config = dict(
    num_hidden_layers=10,
    hidden_size=256,
    num_attention_heads=4,
    num_key_value_heads=4,
    head_dim=64,
    intermediate_size=2048,
    vocab_size=2189,
    hidden_act='tanh_gelu',
    norm='layernorm',
    norm_place='pre',
    norm_eps=1e-05,
    positions='learned',
    qk_norm=False,
    attn_scale=0.125,
    bias='all',
    tie_word_embeddings=True,
    parallel_block=False,
    init='normal',
    init_std_qkv=0.0312,
    init_std_o=0.00697,
    init_std_up=0.0312,
    init_std_down=0.00697,
    optimizer='muon_variant',
    learning_rate=0.00205,
    lr_mult_o=1.5,
    lr_mult_down=2.0,
    lr_head=0.0144,
    warmup_steps=200,
    schedule='wsd',
    decay_fraction=1.0,
    decay_shape='linear',
    final_lr_fraction=0.0,
    batch_tokens=131072,
    max_seq_len=512,
    doc_mask=True,
    train_tokens=904100000,
    max_steps=6898,
    dataset='wikipedia_en',
)
Each number is 128 + 24 x the weight over its row's rms, rounded and kept within 0 to 255. Layers, rows and columns count from 0. Numbers have three digits each. The size before them is the row's rms in percent of the matrix's.

# down: layer 3 MLP down (transposed), 2048x256, rms 0.144, rows 581-607, columns 0-255
# up: layer 3 MLP up, 2048x256, rms 0.0835, rows 582-608, columns 0-255
down581 077:119139147138114124101157157151161109115172118097177162111108109116139111167139126143142111138138091085115107145136062118158132130133157129155156167173115130113119142181123100080130108135106060128156118130140121116123093102112108106097119104093168098126128154125150130104124108133086106128104162132139144137113142159163128123133095113131097137114195120161170125146158149156165084111115104140107120131116123091155111123092088098126101158139124146135121098078128140074111110127142123151135150126124181120145118105117140098122113151129159127141098159111121123125139139136086140143149080126096077125134130150157116165159117133093113121112101140174111144192144161128103111105132180139124146128158146099130117132116148174148152143153116146126184118096152121125116146125108110
up582 099:130156161138134135112133072083123126132160122109130124115126136146120149105151083128168113160129131140108097161160136133131159139115138099150161141110161110130120127128117139169156145155155152110091190171078125144113117134097100125146093102137103184181103166153107111137095142119117164136096117091099157135119133108131136171077159130108128121165151129160128099108161140122120144125130148133113129147092124132084118148134125141113159080125126115095089113103151170158130167103131121100135145095127148160079142112125079151153140125157105122110179117145110102111121130112174119141118187120126125151147121139130119103124128152118146125059142127159132113140104111151152139106157164129107142156103188191139136109085122151116163075119142122126105119142121131130128138099129111
down582 094:103172146123110165131128145128111161153150111148092168107122165070125148126146150107094149144144139090109132129167134135171119099145113145155156135102116136178127117129124124132082131117143070140125142118079130100117138087156120126119085172119115145119170135153136141117139119082106081109134144166117131114128137156072156116141169113121074146091120148123141119152154162141096104150137139147163132150114154130112134111117104079137136128176117127117113149111104089125123139116127155122127141160146131123136163161103164149109117115085141100114117101094097151157112108138090137127126130150145151099079134149127101138142137070102115111134179140118129175186106175155097130121140102124141138128139122112159136125119147151143167184117100116130137125121139075079108106091111124
up583 107:156125165172171162130107112104107100133145134158145133137113128148130150109099098145148117149112095115170125134104131131169147147076121103123111137159168096108090111123139151141107129112112151120120137123144116101119111186146122175137112170128136150121146140107110159150114125136139158119086083147117140121110144077148123112172137106132123098142122153100118084087115142094114159129138169111121125121172121135151113085134099133149174109136117082112097107103144175140112139082103123153096086067120098148125122097142118145140146142143096136154155141153165192131101125117114092118145123151097127103137122144118124160125145181114148143131092113139100123106171156104148138126125138152105153116077130106110171123115132107133100146132133069145127103135101160143163142145094185
down583 107:078130145094127167097145138165141138151162105135156114102091203089077134133115163154128099126118134155121140137102127105117127142122123123130089118123156076109127142121133134144100126119125139099149145085115127121160123130136130113167157149156138145176160106104122161111158090106079106136109105152128139161118094144176130115126070128165145104122141125130125092130110158145146123122095137130110127085139147108148134083099134176128150103140103099125090114127098135136151114139159141145096093091122087099104171110171158126147154117136187124138150167115121127137134138124143128154085132095172107154116138129092134167176090132131164167162113101130113124130122109121137120133135141140128153075116125110119144155172100129138113094092090120106145137105127130131120146123133196
up584 107:128068161151118142109121126120140156153108118130115111109143127157110120125112148168181155156143134112169133142130132110188160132119187158133128102085123134083171107138079104126131137124099129145072101168114153105138140078124117140175089178134132171127121189156140130117169108145136098145121103127121132147146096142125151068121140137157115131145142098142129119150095103118124152104103139093130106147152087113105125165156111133093118149110119134135118142120141152130158104121143125111136115125128134111106167189142123122063110145114124143116143089108112131091148148118120137107110114107121134101117120117173099108151094153158122118188164113188117106110155156148084136134161125141146138118127142133128175106119155100102130152126116131143138163154134068124145112123132106
down584 106:141148117148129126100156103097127094116118146110175118090092141111127137126072086147145146083126156121086138179131128134126106072173093127117118087091122154132116115120160134122098161153129114133175100138124092141178069137135117161146135132144109122167142159117111095136131127090142119131107101125172134164106154108143159190150125112155136131137166148141129130133163171108101119112119128143187146109133138126112125133117127123106099115108116112115098113145135096169082126128171124198105177142101151097121086104109153126144124113103106123134166132146159160125123138148146168123109105106108124149119136113145146121149144118133121098143083131087141132145131119114148154057101153150167100140113109114174120103129122149159107098137131122120130158101127117125107171142129097
up585 101:132090101153179177120113130116088136147141127097135120105150132091131127101130114124134117099127105127091098142191159146193155136127131135126151121167131143149169162136146158187118115168163122111150152099126125142119104158117124127163138105156101109061124165165100129111109104092111098113099149130164108115105122110120156127155144151105103128169134117112111112121157203130096099074114091105100120098122142134156122144092129115142106142147130154131172111087108139126111118170114077125122119088157090130097147136114143107113100112111116100097086123087132130151082143126163128145094128160089136110118127122181098100118134123141127130161139087089142157139138109098129165138132130146125104153131115114143145152116123147133135118146143085117124135127116112138138172097147116
down585 097:128158084158141115111154124134129046162095104114160124119155123084145138151094121147135142130100142084164089106113154069107187153111156139129155124102077134111085146112145126098148136094141172130129111134128105115136140145144127149142149145127116179145117153095096123103122152150157155184101093138144113137122118138123109073163154148098142107110139151162173125127128114098143143138120166118151098183167135115099077114133121151102170147129151105115106141140188123095147111115107129136102136157157137110138140120133111159122130123091123142140123141123103126121157125146079149101118143105168151068124125127129099098094086134148140138175146135122111134108136154123137117100140109140109124131127135112117162123100112137147154128156133122078158113122110146147095119168101154
up586 101:117121158084153090101157142130138147110102156134160106091120122091164127142121139094103106157139149124118113144118084117136107140120117115129163114121110185134119152161120127162145121174085159135143155086151140156093094173154141128116117180111088131079166144137166135116149130153132103144114109153123103145150093110140127115135138103120109121122109102147161187111132129143128141095096152137128110066133076132111118166102142140110120139157143135101103123146152134095097122121097131175116119126104121181139143120117117132141143096079130133092102141162137097121098158119134140155094151117126102166119111150116149093119096131104150129149114152143109147139145138130113114119077145172175172173075147136147154141109138076133163127136096142106184144109094148140141147122113133
down586 101:144148122130076103160094084129143188134136109148152143152112131138169157163128129116139131143133144110124136106130093166127133133102153164105119105125110160175149130168116139138121099088128112104139154085168105154147124129104151149101103165177128110155108143123133170115113133139133101073089154106123116134170099109093125138149122145118121115152153128170117131150155131120160143138129122125119129114107124166110131159145133083133081112128113057111113149131142139125115148121112125130186167114085120163198099143114103113143093112152143062093137138087111112154124143127125134093167080135094118134160150127140122146115146188061091114090111119162111108090115143112112121100139116129135135139116139128102146153139126122125133083129145117128108141142146121132092125169142133
up587 089:082098145175146119162159138154136140143151166155108128147139160124132121160120142170129113109115197086101145140129176169112100137110135118120184185106158128125136149116123101168131127116137103133134186118095101142147132148111126150186103156131125141103114162166109124162111100142155125096096116133058152150126124075122150127113157139133127119133100134142098101102154137087094133120127155097101131130135122130147138152111086095139095130100102135105103097079138154147074126136125103103147137116143110113096101094125075138159135137126093129111195129114141152113138165126135168163138168137105110110126149135099133121106122166131141141120121149161123152104093105155119097086105120145130114147105114115122151157127115110141120117143168126123129112111117085129102157091111137
down587 090:113153143103122077082122093146161114117138153138154100125100156127134166126111102113121134105135170123155137111163134114109139114140141130138117120140138137122097117149133087150128159115104133096138050087178093121095186140143104126119146127121137085160128128110165116141135147074150093150115136150120140129149154156138129125147123153113160120137121126113181151158100129116128141136150106116126172118105166110134160109165080135115131123094144116156127146157106134101152130151156069152134151111130136136166179092102114133089154110125096125124113094139100090145167134127140118098144075122115133129090102141102126135147148112142137117147132165113104138180100153094084100170118105143129121111152113149123139114163165121178171116119082125119169155138109123086136106112081141
up588 102:126068105127127107131116104143131108159110151110137141103146132110135109102123148142118163163127106125117146143113157151108134141121103191136109113149116090154106157112104085134139128156142154130150097116096149102124102095171133105096169069141128084161155135107106160095121120124169118138115142129096094119135144193092138121178149143120132087143147094120138102133136163123118098121120114125137155163140144113157139157099113077160148125164145157144106121133141151136091129141104097145089161135167135139122139140137145120111118143127141139152152167101149096152154113177136167107142118158151088089089098085133146139162146081098148164096097104134085115151156098086114134112131119128087152161145080133135096097153150133117104136107098110154124153124151125160147116111133109
down588 103:085157126127115134072138129116101130103143151141131098142103114139076168140112172078132115078083167107094142126153142109110138116138145163153117154173150126129137101161102147122109110137097117124138166137138155114121110136127132137138100143143102169110144128120145121130190103085094097119100115114130183189141105111172115136125141104142141101144134123092131153131138174155115171149134114099172132125143139154080179097139119119128126144144147133158112112138137129137145155097147121086114154149144134125119120126110158136143154179121098135088149126112104107158101171122099067106064124108125135157154132108108118121131086132159124114168116080120133090129134141161158174150144134070146143128149121104111134159124114102141119131125147140113133114090118160153125134103110098
up589 101:126102148135109123129116155142083133104109148118142146130107128124117140082088120127120084074133152106110107132092099124112119102126122128118116199082137160146111121130109139147116159100166139136111144132122197123099108095136157116142145120176084141111140125168130144140130100109078099117139169138124143136137120112145116127123127115136121078117149138114101101101157095150122143135153099130093191170099145160113133095102116153121142123123134173144159135155124111132140060139130135165109094144139169172113149117138085175120164139126126112115152092127132102135167126155186179104147110077128175142158151118131144108135141145135120143090136126154152111112096150101176107108123134103144146162165129150090100126143127122120107116123143102121079147129164102136120091122110123
down589 100:127069100156143137135110136121138101124159109106114129086171100159132153123118123146174126147144128104097100164129097119134106156105096140111143112123162162197111121154119112153131105136130124123101124146132121066110124135121125120088157140111165132080140128095122135164124167122118137131107125143167175117156115135175106092141144138090111124134094153148113139177128142116132160097071123139120122147132128112135128124116124111136170094109101117107165128118139127112080178127121126126142147093122114162164134151125123122102139112103127120126117180132148098153141139096157180113080158128158151085134105133139134154100100105145076134103116161127151121130143137109082148114121151159118156129116121134076115136093076139167175126121148135170189160124101156136090138130142107
up590 099:152140128133108110142083085120108142131098166137141131127107113104154149118125107132130113170106154118123135101134126133115152142105155116109096093144123138087145157101143152099117204094121128116130131157133166119136138137171152120120147122163129109152102150103126144122111145083134115131122123151163156119142117146118082178150154113123130086104110125167166161129178138114096103195161098148118118139086149114128124080128112114125145067160132134165132092116109156095148122139120122155091140070142121108101139135111130113127139101134101149133149077150112127119132143113130119092058127093137105139199091083151118099135153097138136132093138151129108159126105192123140145134141154132141123118163159132115157136140149109105143090158125127126155158144155112137131124169162158
down590 102:114086129103167084149184198157121126127111186092155143141169118113168140129105098109123101130109117106115172175143135126147134131109133133143166106151146122131133113144105089120138133109096130096115162084139103119141145146097113155125104131074115135125094129104129158142106113127143124116117148114125136120164135134126125119109112116088118136176142122091139085102107140152135170096098104110161116060111123156114119167147158116129120148104126156107132192099120098145136116145136166125160163160113159164159115131125105120136129140091135122148127150132145112117160131160146123153111183120141156099110149130136111088139128102109101096122137128100151099143131095095142132110137116148109146147136145143175124115122073121131133170133173115069104097113152137138166114072124152
up591 088:166141124124107121109123124105166113135114128142111148153142152111105101087154148148109143131097141065133173095168126166142127185125099139133132136118073152119166149143180157108127111099165135106150121135120151129131147112101125181113116173133123092138140111115095148112113164141103132128129101101127143146069159123122094129138137140102147084157118115117133070140118119154100096113135156147151088107119166103113102165119103120126091190103137166151107130114099143102124105118131104092129125107168165129141156127136151116150163113115101126118105150170118109100100148145076149102132103128123135139113145114148162113103125118102136090113115130130101156140131119078116148148140124146154114113143138138076195106126123176157067129121130105147131110143119080136145126132169144
down591 089:080150146156135138134139103121144113086104116162108113134115110170139145143109094112160094146129117132127097114140116109136075123140175144139108107175165080157090128141125135150110170113071114160130114092146123154155124148107178100108123130145139149102118134124120130157126126091079150129122122156117114163167102169153150129087134123138089167129120130179141115137093179151090118120113101133127143108182130115135117182120138108116094098157125102124145139150161041162132131112081114126132118138114120119125120131129120152097115136141149157156130104109077124141191109100125142122100143153113133098176129169125142099134105116109114127095141119125132105106171142164111132119113113115120098126148144109162109094152094125137133137148102140154140129119127168124190151121156127
up592 112:159132066131118112139114133148108109156136113124143138145120109149167152123128148114097115104143134058107127119119125096137131153106100165148133161152118122085109104132150115089172162120134165119117113162111134149161099120145149117114149129151115172102119126114081139100136140103162122088131166082138158095152134154121173126164097173171141111144124127109129154131162110133151077110123118134168139164108106077130129177086135131120185077129134147105134141163115139154105104157100163111119154131150139110089104154130103117147137126116183130142135106180141138151143125135139131150109103115149137176109149090152113111138094126131202126125150114136112122136114158156102117140142094126134119122166098140091145121120170134157107141147085081102115113122100149102125119113097117
down592 111:114101180100158133102118122126133136109122184102138085145123142122109112116106134153139117121125114101107143149173142185127147125145109123141069063128096125158151102108119099142145104130106167077109139166105126102084116141142102114136145123133124103134145152136131079111132131117092117140157147131147144121121130136130123125085151125168116132144165133119109107159167143160146122162137119167163122135087122113164139145126103120098116086132117150117144161106185135141109116111103117131113119112152160118098164137117119114086107112123093079161120129168150120144162157145097149143152096112156123078108156123114145107140143071124157087160153097141141131095157139090149115071106114134118141129087123124148162119139149094131130145149140137088168132161107177159115176148151149
up593 102:151127098146168123121103124167114128161148139175147065148104103123110097142169165136130117154153119094125099139205155153116104091137130127154139122115141138092126133089119128122125081112170091143101128133146138136151102153123114086136111173136145148101143085139102125165149210088145101100136104133106142097105115122127090087138136105148137166152165157091124121094153146103155129142142133099075115157143126132156150128137120098130132112092141123125129121150113119159132066157117161142101114138099133150118147116125084122135097117098124117148120163129121156135159109152160118114135099112138120158130128136095166124129110114143099136094082099170135134124173130122152113143143111129141092116104115127131151100149111167109168146115111121191152123117167125157128130107123165
down593 111:148056134131111171148096143162103076146130139130137138098151117130110143100124106186146163130091180119158114132125138132095110134144136146080137142150125102142105115137125100176142107131122130165167123125102138140119118093163109133119133163123093109106099162132126115146089123153141128100080167128133104125138116125138191125098099106128151170113095105135132117104068134132105160108141190166129105142142197149102124129115126115140121166144098151135123103128099169151119105117133112139149105127126149152109135113157121127149132137121092101117158125148106096109077144109139108143129145154145165115091119132148083168147143140095135116132129124109111122140126096195142136107145138132109107122115116182148089128131114156091150121091074131179122144113121118150149106163114125
up594 108:132142112136137100141095061143152100155118136104121148107121156130106131084102118157138101128103109135130127137110154131107105174087141109145115111124126141150150130117091154108092135167075131142105085133093077119076118126124144134149114101144120140101163097129169110118102141106090081139154128135123131132095112119143135130145142111146148124134129109132136115146117171158096114157123174135132103146132132124112110128150172142130117111145120104147145137140119135126107164124150104187152173147135101112170103121096156118129105135121086149095173166129087100114121130069128112169143103125160153132158116118113102121156143111135107135155178186163118091135112151122122182140151156120128115141176142139137105097148100139148199179115116129103153100116144120102145102106128178
down594 101:139133117144165089114105081102109125078125153136127129145159136166138145116155115115154145130103120119116123125108082127108163058118119191175067132111131138109126152150109179136093126110111131123135148183097125115163078130128130145137087122138182132116099109117147161116132112123128173112098127135154135153072135142121079159102140112098120136133164123126102106137139123114157134095134133122112120117162123077073124096107141116163148139105148130134145145150135131098189123140171124164101135137142167134126119105135104101117120105123094086125109119111151136177124111117137152116111123143160166156130133110140136119112160147167072121124087120119108131146126141151148121145164130144140112127097125083160164139100139168140141142132171091065113147141132099133115123159120115
up595 095:142146119112127151131088129146111131125135087128189125113140078136161134114116163135104149143134132131132173133127126195105126131088122146152091136110142142141108120148114136161144117079135109146147111130147110118151135106131160135141145103161128130074127137105123131161133079134128104148090122120141147112160067054124139105168120124141116139156109109100150155130134107117114156140093148152151134125133139122130131134115131177157124109105135104110150088128085086128133153094127111124135151084144135127147095191106154127136133107108152101115086063116130111147105149120089076173116127141098109162156130185130115126146146138128115177127078156108158081113124087124136100106119173118140134141137135153113162110122141128104122132140170140139133061096116128126131155085112108
down595 101:099165143127124187102178200167113138152125109141111107147125108146094139139130112108096145141112138112129115171069135142148139122143156162127141138184149101104101144126146113134142134139127135161136152151148104103085100148134117072135155141130150111126137097111160136146101128114102107141137144135152111134090170146128119107125127113111116131141149149165109089120135133128129096112115095157125144117088138111138128131149090185139117124086194146114096153105119124128120132171128147130143125142138161140127152124133101122119111087099113097079109094115095089187102122162127150098110120140097158132081104120143089137117107160148100164127137184127125114158114114111108111122130085156154157126141139139077110128110102127148105095142189092158106127126132158153137178126133128
up596 106:144119143165129130108145100114134125119097137098154167134124104140168095111125134136151165101123134154095098079094125143175101099127175147148121137162098155114133104148163129138096126152142136188161120122157177123109153136115103110132156141129118133111126136178137118124062102078110138109112156128113116102080136079116114098095130105135106156129097137161114141096148150154138089140123128121127132135123161132165145101130111092080103177105165112154146180113149130169132089136117089147167119097119171117109122131121116110116127146114105150109104122122094133136104133141132114152118118085106082159144118131092141117173113152147111115126114167160130078106128122134130140165097118096139132071132137131115149143125114110128150077123128086137142122138184134117130178119165118
down596 101:101139138165132128165130113160133155148093113169129099113131116102170167120079115124124119120117119139109114110141121101085141150125136143174132145115169071129156100132103108121138110124103116127103091124142129147173123152121138119139118100087154160134132127134112117090139087131094153091104143100130126150158207127143112128157158134135144128126104065118169109152143145098127117145082149125120114150150092113099103079087128136184091100153126110137115143140145093146147155123076138122164131138106152127094157161116104120135134124082118130122106121077150156115108099141146149150152119121126167078166127153153135116128147168132093152146115125159127162082111084170110159148151124118168108143111184116150143108116123129128122166130149133101130147106080143131109136156124146
up597 112:176117114149117128142122109134098153136152094081124127132121130124139135133118111141148129193106165123166127140131137135116132081114141123139111176117070064126127104136117143112132098136123141108116115120120114074112133120161138129117129125181139139116099154137131149148080127118135115099137139165108142163124158121122113151095143187167151111142148121147127102123091065104087124129156145204103107154133118134137145145158171131130093093147134143120091136119126176144115112097130113183124142147157161161116130145117149126112106163137108129114149082148120080128093149097143093088130154144097126127147141095127124126116119131088108092137148102145097144123138143083178126146112107126150153150111128125096130129130122127110155163127106120133119063089127103088187136135144173
down597 117:096121108120110127112094118134083170122126065121112143186105117120118142135126103159178061149139110158133136134139129123121160126086138116148164115114110122105111102129107079120130143094184091151090081152130135134128163107127143139126143097123117140115121103134147135132142132126102178141116120167150104110135125122130083132091156127104106155149123101102098115098143083133141130113140159103182165196127116161090106098137110151141128110117148132121087134126178159151094150112097142149149123124140167160172109105161174171120124118089099136135122131109134134112149130119111125144116163148154173160124158126109128121141099123132156152137111131112134146066147132110147154144119109161134134142126131120087154145181117131104137137119092102152122125124162158101155082099113103
up598 100:159161145117154144164108119116145123072120100108117104083131114152136142140120150169124066135110133098080159135091124094135135151145122102123089096115150125070122156133144085132164148146148123129151124138111138138147132119085095195138157132138134096125160115116123128110123117135077112082103075133121132116147125160155093111137144111096153097168110154159107118121140117122119121114087145114172133108135116119126132141156147149106154148128127111161107098107142152112134121126137129125129133138135183120115104101076173119108109130143137130164099108157120131161165112110138080121122113087112139170142109132154112142094150144114146107125119167152120176171140113128119112117109132146191125086114120134145128130124164090112155108145117121129169117077142191098136183147144107
down598 094:131098107124104116141133181129125129142157131098128097122102138100133105116167177106117137130118137098141106124137184128110124129111165117127179083099105147119153101127106112116088154140161059150152157166119128165121133105135118106144092123135078157131113133116119127133124127145132107112186141169189135128107104139159112093125113138123151129124114135118136126132155071140118084098107150122127160147154128110099138108159115087151119117170089162149132119132113120137125132122094146134088140133153109139138099164184180114119097123163155132145117093105122116125144143152107136111151106098101124136118102132151146119166117130154135178120099102112144108160098140133134135157094100150150115125134151128135114119104151174176167148115063125144160101159143115071101085124150159
up599 113:129110115113137160125128161098101093131144111144149120115135107132162154105129119115100105147079156084125097127097125084153131121168128170103143130150122115148106135099129113122169179096131139089113114145107153093136146146107174118104150111103134111124113125134151117099175114110097115125178130127131141164124102171137127123189179121140112112134131106114134121117145166112114119120108160126152128152134148113163123110163126126090142115094128146134118114148158158173099115154107103109104154109141144156149134120118088138175123168075121168112120148139099122104157142090155077122128083121146143119136152102144090119109134089113148123131138132095117120129165144069047145124089118143068158160118143135119170127144102181144115131111142114151135113081108149142145106150121107
down599 109:090153138159145098118129083120135169162143150114150106106116113095101120108144112100158118124101136138119119128122127137118158131099084169191132151123088117116131135116157122092133115170101105129166155156089142146092157085153162096129099181137116117108117136112114123107123140100091105190127144121120116115101147122104136142121120121112096097099106153134160084161145126136151138095122128093140142163136149111113134116144142084112186116152136171112155137156158116106141149150111181128114115106127137142112120180128161127114123166147112103120106171159116148142092147086125118148150129107067119134134133086111111099124145179089139138140128096108081142146085157158106142119105131124146153166155118159132180114174127129115166088144103123100144149144120108137136109129132108
up600 087:130109158136150106134127113194093138136128157131137088176089144148094162073119151124145135147065103125157092178131134132131141113116088111099125114101184112127146147147125191142154079153099110138091132114142104147128120132127135109142102156118114139163133126135112132160144084124085162136125128112135095139146118107141116132127130118127152147158119124143126125149124180139078128135158120123134141154166113127151148098120099117143136169117094127104156108095163123144114147104159112087118141102141135144129151105117109091114149138137122174120188087179132089106077163151133146158081140114115113088133156120150145118108131141129147098097116101127102128125067131118184142133144162114116112147098113163107125075097143097128148105128113133119110162138133149128105155152113126
down600 086:130130131116140108175169165083161115111087074115167145128121122126153157131117126118142135087173138119109102148135155101131147126095098139113151161125150140171096138129108100129095150132126123121107152125141107127139150090126117144120145135105154120140087174102142146144079151146132107108126125157133160121112115141143118112133156145070071125110150110121087158116147122128150142123124171142087142102100086160133099102078122096133159121132152102147137147161134162130113076130123148163132110148134106169121110162120150126089137117094129146150075134113129160132127134169129131082170146179063130141110115123141111165134089117125129113119136158088077130176125160137142137102124130161146141138149130084146108153134078131100155139164120103097127125155119135092173123100137150
up601 103:101083097115140133105150101103112177143142171120089102102188124157141094087127117131138112106150118110171152120110130106093148150093068115178129111116131114131118128125129133135134127172154169134077128166110150154113132140125144157110137139086125111143177128100128099119103154129131099108121157089127121143071106187138118151153108068171110129173147124105136167150132212146109145118103103123122143109155172125150133129125120147170086152118146132117106114158163130098154115135136124093112122102108084164113114116143158131117134130093127164130129162098127145149119130154119165106091103115103135085113112161141143130150158105115120121127134130124109136136135136150115095118075134169136098145153129126198134108116119122104120148119131112123166142143129141111126147140134146
down601 100:135145122120116128133134145166128167162125131111147094112106162114110126152100122100080148095086128137142139126122139114132127087135155135106142119138117125138146095113138149133124087136125131143122099121093135147135142185174162118111111138136169141129083156138154133154111129103104087132197131137114084152163133117107130124115167137129111124119127158125138152113166106112171126143098137090101158123157132123140132099123126125094104142125128122119144147135099112130117128121130122125130130099159156093119152120123152090169163125106158077107112153116102112086067100119113156145086120177076149163098121129109166163079093159097158088198121137099185132125111114168129129144153078132119128146157079120142135142138107153126151099132156129141134130087144126112108150148154190
up602 094:141136113086141151117149130149134133155135111092146116139152103164081138124158136085094097107139140125122161093086109121142123140113138142138153106094145099129119142140151120103135156142129130142152144154137116149130146150105124175172135115146135209102106102076137143149118110110125087124142115092160179127147168119112123093140104144142125119108114076127089120133104101131147177141182105136108157129135121118117122136111121090098142163124116165117088120100150140135131096141105116178126150132100167081086180084140101116138114096162121134136151117111116119126129151137165102125134114079144102129121147137167137119111155166123155143079104144161172090080134079165080136115105116103131140099111161117127133142117153125141108131117147137141147186130125122075123129097144114
down602 097:123111102121136113135117134091124085119131142121146123113130197101118120098122117148109140144153159113115153133139084134117145141127113122140147130187115161137120146076151149138112114144112134110148142157117158081150159148143151141175112127142122093134126097090109137127096146132152129104096147115124115134127044150096181124165133110133130119113101136165153146193157115135125126086172134112116144124131121116150086103074119147132104154121134134136129131098136156137157092152150102132097111135112142136168118160125107138109118140115141124124104139162145133135106096130110161102148144166122099111116130126107123105070130136104102132174212102121119083100125161150100123167136120164109145138100135144088115093151119171142141133123057096110120167129155142122115139154175130
up603 104:082091144106129101105089086109123123128124180145144145128105159141127116115133154121121141113184114147141172128142154087119118129109128102106136074141148143158144119093137098147111140132143118118099125127148102116138143106118097130146123139077082161123184119169107133152127144110124127148134112143123154134122145138083122118094169114159148078136127124146147141085127141168099146121164078109134173100128125113162138144097122149115077140085141146133149149145166120085126131117144106135132084130084139096141098136126135113170120122140107172138142150110144109114121141127120116080069162142138130154118112150122097084154156166151176130173213153119148092114124125141110123144126153114141127134133108130117154104088141107150096122099097142129059106127148131126123128139107143
down603 108:163096146147152096075131126127116110137143179112145097169169151135093160141152139142093117116161121128118095129088092149128074100117155118089091149133145104122135130124144137127113107120106134105161146138180104135171091141118133115083100108135131127149146147147102154156114100132105124148130111147142108154126148110127151099108138124132150150132133129106094097124142141155141108128127121140141109121127084137067084131117089133130123101142133147108156129123154117118150078099108151126158161151072126161136183169136148112115158164116084108143148108119201150128129115107127083108133126131119137118150080141098170118129158146157111138118170107133131162155107119164101139147198142158108139133131151149127109112130128109106168111153124106155120163171098094097124086123150105
up604 104:161101094091152121163133109112135132144116111122136126146114140122156124118149183109138175111139109105102108154183174115143133139148114165121158113151153139115143109074146150108145115149127071156107145130126130110107113124174068152143099146144144131138127117116127154160109141142108149150138112134137103101133115073118144100116127120124169113149154128176109140172108117180050096105084104138113119116127139158087159085112074175167134098132120147124141169150104131148140128142134146101146146137138180122121112104148181140159142120123090115112119122111150106169107104138148127141133111152120136124120117154104126174096160124130104122139105119142125131145116134111146128143141116125163145094105094158100086104108104128105112115092176142151132137148163109101082171134131094
down604 105:111111127145089154149117108107156120122164137129142137152144109121137148133149163142151135155173117143105109165127102154165075168149133152171126132157109154127111099112126092185131142092143109123139099141095123137147109144114127131105151081139152150079107132126143111158140144129140159118135145092174102156125126123112128140142124148076135109098107135156138115131150103143116175118100108153128113141091151149139052110138106143104151127154112118130182127083147143147115067135124119104195146121092121160100122122099129132126103125120143104142153112134143154168114103166110063143121089108104099107106128108146141131091149144155107139152166141150151134121164123139093114167103111158132114112061152133139142120090095106131103117107149118136130093107168148125106177137138108
up605 096:119145134098121132136162140134094117108179089152155157155153123154160048128145121112101108152147143108117056157147138139128100133146106124152087068123138139120160131115126162093146146135115143134124056133133146118166115141133119145136170138106150110145125147121124123106112144136146128086126175109109089151109150134152136108120090131171109128133099132136147124096128112109100082171130108096132096118160151140121117118155149093128110140121120101079165132163122103103125112105178124134117130163106122127119155133142131091121168090098143187126103168134170130132108148114108139151136119110091132178121113109167126121184141094144141117117133083139109108150126106176106128138141119128196093109124133131157109139140119150143139104104134121173121081151130118123122143170132139
down605 099:139106123137176096128148169151102113136092141080105111137145130130118172147150117149139131128137135116140168135122125151144111155149101130111134123085101109110156131103119135142137104128126107145122186141148140126107153153116120152089124169135131108096142099149140147128171088153128146118130125097085150071145146095091101104135167102149129128147129134114114135126166108123163122089126150138142153165149090123159146140101115116176163106114125149148127126118116145140095096141079139110095122127097165102124105101099121164121090192179121147113170116099146149110104124117166082157089121123153119137134163148105115138140139171128126140175148129147120134112131161108174077093115129118119130153097128070137124102125089127115169139164098154093121166094134165119112089109091114
up606 091:148141125126122099116117096136121087122106139156115111132100123106148114129139155130155111125115170179149092135132111169123122125108096146132164106124141110136138122154138142127087110149141122104142191105109118135183093137104145127111137134134107140117140172081134089113116118098146117135081138089153165162137101125189113160131119091101181112126132127099146117081109107153080132148116101142106197102135141097176101123125113107135124103172147156139142176118153107110102111122099136126138127124106145100125112144152136170143125115100130105120125130116089167146085107123108108129154166095142110161113154104125129099144142172095073123141130153076149086175145136094144106101144141133128133148131117095118124087138116179140110149147148142103151174127169165147136114142121119
down606 087:114134133083145129155154086100137134105157134121148145113097118124118093116113125131088109129138080121139155124122153131120113114185140097094125109131170146091106118142127176058193098097145091140121091116141113112120123103148138144106153097110130116156102110143104154157118158144117161092106163132105093132117143146123120106160180130137148113138136129152123132146134158090132143108107133114130076137132185104131122156130162146123112125137136132122101110102135109122103133140111112143141138142122150092106172173140114093143147102126138144130109109098146122130152161182100171142112103153114148139176161130162125139112128117166144075124110086170140143104104158160079167136131090132138154106110131140145121160096147128154073161155128166108127065138101147131130093141155130
up607 107:155078073173115085108116144150097126160117104133120175138138097188115154141144170121138113090101090119112147152083159152106130102133054107099135152132109099128142136129125134105138124153163151084100110103122113128129130159140127134131110123089089119127122147141071136144100145119127166131099113138132100126118161195142112137083124142124102070139113135097116141131083124109134132156144145138176129099087134133157137149179163149168105114138147134163141116145114125165151101111139135115087147120142149122144121122144125114125107072099139135142071162095143136114126131120144071119128107097145121146123143094101140140139156138101144154144148110138102142122123157109160142133140124132126168143118146128167108154126124128135138142133104077127127059132156143174131100111134127
down607 116:117147082139143119142092152120120190132121159112120123137184113112143121139138120109125101110129118137134115104140141146159117098123122129146154108114149093092162140128158158199126118107170121182132122117185124095151133182124129150125139094132085139095094086132128120137149131120089118129114120112134142116139136153109154132130141114083118110130152102115145126096127153154086108123099115128125148103124084112138103116114176111145135143101082158166110163104133149136156139091118072147110144152145144095135162061126135132153156149148135147147162130120111106105106112180135120167116118152136160125129106133153128156117176080096116116123130123136146143073152111147154064118139162070117134112096154133109140118137153124162116135066122106125128158109128115131102110142136178
up608 089:099122101123150119130111160132100099155136132134117144124154144105097122114151143165128125131095132119132124132151159150095143138143156146095130115158131153144127164100117121145116175128141092130092137128101133101122120061084103112127131185118112105117132106117084104119122131171120105117085127112169173106128109142157162139121121108113073145148135120153133154178153134115164092158111117150112126127108190132149109147146150131148127133124146131224113142139099114100207133137083137126122105096122142154146118126121161129105120157175139150108139141092123082158101146105101134166131137111118109112163091168144160120089125109123124139137114112130138139112113119098128126100129118157123122096128086077125171141171119164138168117115088086131099099095158136118138152137136114